config = dict(
    n_layer=16,
    d_model=256,
    n_head=4,
    n_kv_head=4,
    head_dim=64,
    d_mlp=704,
    vocab_size=512,
    activation='swiglu',
    norm='rmsnorm',
    norm_place='pre',
    norm_eps=1e-05,
    positions='rope',
    rope_base=10000.0,
    rope_fraction=1.0,
    qk_norm=False,
    attn_scale=0.125,
    bias='none',
    tie_embeddings=False,
    parallel_block=False,
    init='normal',
    init_std_qkv=0.0352,
    init_std_o=0.0437,
    init_std_up=0.0504,
    init_std_down=0.0504,
    optimizer='soap_variant',
    lr=0.00898,
    lr_mult_qkv=0.4,
    lr_head=0.0116,
    grad_clip=1.0,
    warmup_steps=200,
    schedule='wsd',
    decay_fraction=1.0,
    decay_shape='linear',
    final_lr_fraction=0.05,
    batch_tokens=65536,
    seq_len=512,
    doc_mask=False,
    train_tokens=317400000,
    steps=4844,
    dataset='wikipedia_en',
)
Each number is 50 + 15 x the weight over the matrix's rms, rounded and kept within 0 to 99. Layers, rows and columns count from 0.

# layer 4 MLP down (transposed), 704x256, rms 0.0503, rows 127-129, columns 0-255
27 39 48 68 50 34 72 46 74 55 29 33 07 35 63 44 41 74 57 46 30 59 35 82 53 46 44 47 73 43 51 63 47 55 39 39 19 56 46 32 76 43 51 42 58 68 63 68 50 50 44 66 60 43 36 35 23 49 72 46 44 64 35 60 48 39 41 32 37 33 82 32 55 58 19 45 54 23 61 49 52 62 16 70 57 38 79 70 34 49 50 63 55 54 62 52 66 51 56 49 60 82 56 43 61 47 42 17 49 42 56 43 51 60 69 30 38 56 79 59 61 69 52 54 39 69 71 79 62 29 88 59 50 50 54 54 54 60 43 43 62 40 54 48 45 55 55 48 36 32 32 57 34 54 26 67 58 81 64 61 54 63 49 72 40 55 17 42 42 63 30 46 35 47 38 45 46 51 39 15 44 41 71 39 48 41 28 44 62 77 52 59 76 32 44 43 40 25 18 75 40 58 34 60 30 49 51 48 70 67 55 56 65 48 75 83 71 62 56 36 45 46 47 33 56 55 52 54 69 45 51 42 35 22 39 61 29 55 54 47 55 66 70 47 32 49 43 43 64 34 54 64 45 63 61 48
56 43 19 59 60 33 61 28 44 34 34 56 57 28 62 47 49 74 66 38 46 49 55 50 60 45 45 85 15 55 54 57 71 53 51 41 58 67 52 73 66 25 67 49 16 26 61 34 57 13 42 44 54 44 50 67 51 51 54 48 31 55 78 52 43 20 54 52 35 65 51 64 74 40 62 52 41 46 46 67 00 40 40 42 54 32 62 46 45 64 25 68 68 61 66 45 24 51 53 42 38 45 80 62 56 34 44 36 25 66 52 45 63 58 71 53 58 48 32 62 60 57 73 52 59 28 44 69 84 50 54 37 58 53 77 52 55 27 47 68 33 75 48 33 57 62 30 54 50 49 49 52 41 34 52 53 56 38 88 55 54 45 40 49 65 55 50 64 29 29 66 48 37 56 42 38 54 42 74 67 61 74 70 51 36 54 17 42 55 45 37 34 43 33 19 63 39 43 45 54 67 57 61 64 42 31 57 54 57 48 49 46 47 59 51 56 42 47 43 05 26 18 61 34 53 32 54 30 35 65 69 42 31 35 32 66 66 47 46 46 43 57 59 33 30 67 48 44 49 48 40 43 48 60 40 40
61 62 54 38 72 58 39 61 55 67 50 65 67 62 75 58 59 47 52 45 57 57 74 47 57 42 50 34 58 30 70 80 43 65 42 52 77 63 38 38 51 20 27 33 24 71 65 44 51 60 38 71 40 69 39 45 38 81 37 52 53 33 36 42 59 67 36 44 76 40 66 33 63 61 17 30 56 61 54 31 47 39 38 60 67 30 35 40 38 51 52 37 55 55 92 11 30 45 77 51 71 24 52 49 12 55 29 44 44 27 49 28 40 85 62 38 61 52 41 47 52 23 63 32 36 68 65 80 50 36 62 37 38 64 60 47 47 88 71 48 49 46 71 59 44 66 73 40 32 35 47 07 48 59 34 57 51 57 29 43 21 34 66 83 74 51 59 57 54 50 62 52 45 53 27 37 41 45 39 52 75 55 56 27 47 50 63 77 46 41 65 72 48 61 64 39 52 31 52 33 69 53 58 75 75 47 43 40 46 47 48 69 42 34 50 54 39 39 88 48 48 73 58 52 38 47 41 63 52 51 47 26 84 59 35 32 47 38 37 43 44 52 54 39 58 63 71 58 52 44 70 56 28 51 47 64
# layer 4 MLP gate, 704x256, rms 0.0507, rows 128-130, columns 0-255
55 42 41 38 85 69 54 47 44 52 49 54 65 56 39 35 92 49 33 43 40 20 33 35 46 53 52 44 38 69 44 50 20 24 56 51 40 31 55 37 30 39 41 58 37 55 36 63 68 65 32 57 66 50 41 53 42 72 66 32 55 60 42 63 42 68 58 42 76 51 23 38 59 38 40 51 67 25 75 66 46 41 38 50 08 57 67 39 57 28 47 46 60 64 03 42 54 44 70 15 63 53 67 34 36 65 41 67 35 43 28 53 77 33 38 50 63 52 46 63 51 40 58 42 52 44 72 60 65 59 22 41 21 47 36 30 51 21 57 35 66 17 54 66 44 61 43 29 60 44 50 30 36 36 50 60 39 80 62 67 89 57 38 80 46 42 44 42 71 87 52 27 58 16 47 73 27 35 57 48 39 31 51 43 65 54 83 63 55 55 74 50 62 59 35 42 51 46 33 53 39 47 58 48 69 30 22 49 50 30 53 27 56 52 58 58 52 60 55 60 33 75 32 47 71 62 46 59 53 62 49 46 68 46 36 40 29 58 55 45 44 60 39 54 52 34 37 44 31 57 43 41 58 34 82 54
61 16 67 14 47 23 41 49 41 63 43 26 50 72 27 52 55 40 50 49 41 72 55 33 58 44 43 34 57 47 40 30 42 84 43 37 71 67 42 42 71 62 41 36 54 32 45 55 55 74 34 50 46 53 50 28 29 41 52 52 18 41 47 72 91 60 51 52 19 23 61 65 46 33 60 59 51 39 46 70 46 45 57 53 39 53 63 39 32 49 58 74 68 38 50 46 54 45 05 32 19 50 62 59 47 51 52 68 64 24 45 55 40 49 48 50 70 42 48 67 53 58 54 56 62 48 34 31 76 25 59 37 54 61 53 56 48 64 40 54 48 48 42 60 55 41 58 56 12 41 42 29 69 52 40 39 32 53 31 50 51 62 41 32 68 34 52 59 58 58 18 24 55 68 20 69 40 53 71 34 42 88 63 31 55 49 45 33 25 65 36 51 24 59 49 25 51 33 56 59 41 27 57 51 68 35 34 68 67 65 74 58 53 28 39 43 68 40 88 51 23 72 45 51 25 22 50 38 63 36 51 07 70 63 34 44 67 55 43 50 61 56 66 41 58 63 34 52 68 40 34 58 43 46 79 69
87 54 33 41 50 39 38 67 47 46 40 65 17 37 44 65 38 59 49 54 33 43 37 24 71 44 48 61 64 48 62 83 49 45 61 40 74 44 79 40 38 30 51 62 44 61 30 15 68 68 70 24 63 63 33 36 52 82 57 64 30 51 68 52 47 62 51 29 56 49 39 80 59 15 72 41 54 71 83 46 54 43 45 47 36 64 44 67 28 72 48 74 66 35 77 81 59 43 45 48 25 42 41 63 20 38 49 66 50 32 56 61 46 77 13 32 56 50 49 57 54 50 41 17 68 59 35 10 36 53 59 42 20 64 52 46 49 72 57 52 51 51 42 66 35 38 60 51 47 60 42 36 78 48 74 39 24 71 49 74 63 42 42 58 46 78 58 27 67 60 76 58 40 39 28 12 47 55 43 56 57 28 30 55 44 51 35 41 69 21 35 45 53 52 52 38 56 61 41 35 60 38 40 61 54 61 38 51 08 49 37 53 39 50 69 40 53 66 63 46 29 51 69 53 50 30 21 45 53 75 61 48 73 21 63 40 64 70 41 36 53 64 43 65 41 66 52 53 29 29 44 51 40 45 37 43
# layer 4 MLP up, 704x256, rms 0.05, rows 128-129, columns 0-255
33 45 33 43 63 55 54 31 46 27 36 57 46 44 66 47 32 70 80 56 54 56 70 33 73 53 57 56 64 46 25 35 47 67 32 57 49 42 20 66 43 29 45 52 69 57 45 34 47 48 49 34 45 42 52 48 57 40 30 53 47 48 66 51 45 25 21 25 46 59 59 44 76 94 56 62 28 47 70 45 59 51 63 25 48 64 60 55 22 51 47 63 15 23 52 53 34 49 49 57 38 64 34 38 75 45 43 57 54 65 78 41 35 45 40 63 48 23 52 42 18 35 71 41 64 36 37 49 46 47 40 46 60 47 73 44 56 43 66 71 67 55 26 52 32 46 39 55 48 35 47 51 42 46 52 53 48 35 66 61 44 72 54 64 40 35 35 61 36 30 52 39 36 82 49 53 78 37 38 23 55 50 47 46 50 39 33 44 54 63 45 42 37 36 38 56 43 72 60 79 47 30 57 80 47 53 53 57 48 41 71 55 79 50 53 32 17 41 47 36 55 32 79 70 17 64 56 45 46 67 83 57 18 59 34 18 46 65 68 42 50 48 43 39 68 62 41 22 42 79 34 47 43 85 16 48
66 48 64 54 32 52 44 57 53 79 64 57 68 50 63 05 64 44 14 52 27 74 67 65 40 41 54 55 32 36 43 68 64 45 32 48 69 29 58 47 58 36 23 34 37 57 49 47 52 38 38 57 80 50 46 53 83 54 42 50 59 63 60 32 78 40 66 45 51 43 49 43 60 55 64 43 57 51 37 60 30 51 25 19 61 29 41 64 49 24 51 35 61 35 40 54 28 53 66 18 31 60 66 50 59 41 40 15 57 42 59 36 38 56 58 43 65 46 73 54 25 21 31 58 18 59 66 66 53 68 64 65 44 44 39 53 71 59 47 51 55 35 66 47 47 49 40 73 60 58 36 24 40 43 30 50 46 52 38 58 39 63 60 40 39 41 31 57 37 31 52 52 59 45 41 54 81 62 42 46 81 30 43 36 43 71 20 51 42 68 36 53 59 40 72 44 33 43 40 63 71 17 52 59 58 51 52 26 78 56 35 61 45 17 39 58 63 45 69 39 65 54 11 58 57 65 52 25 62 44 50 45 77 35 61 62 56 39 41 58 75 41 61 49 44 39 42 61 58 56 48 40 60 44 52 59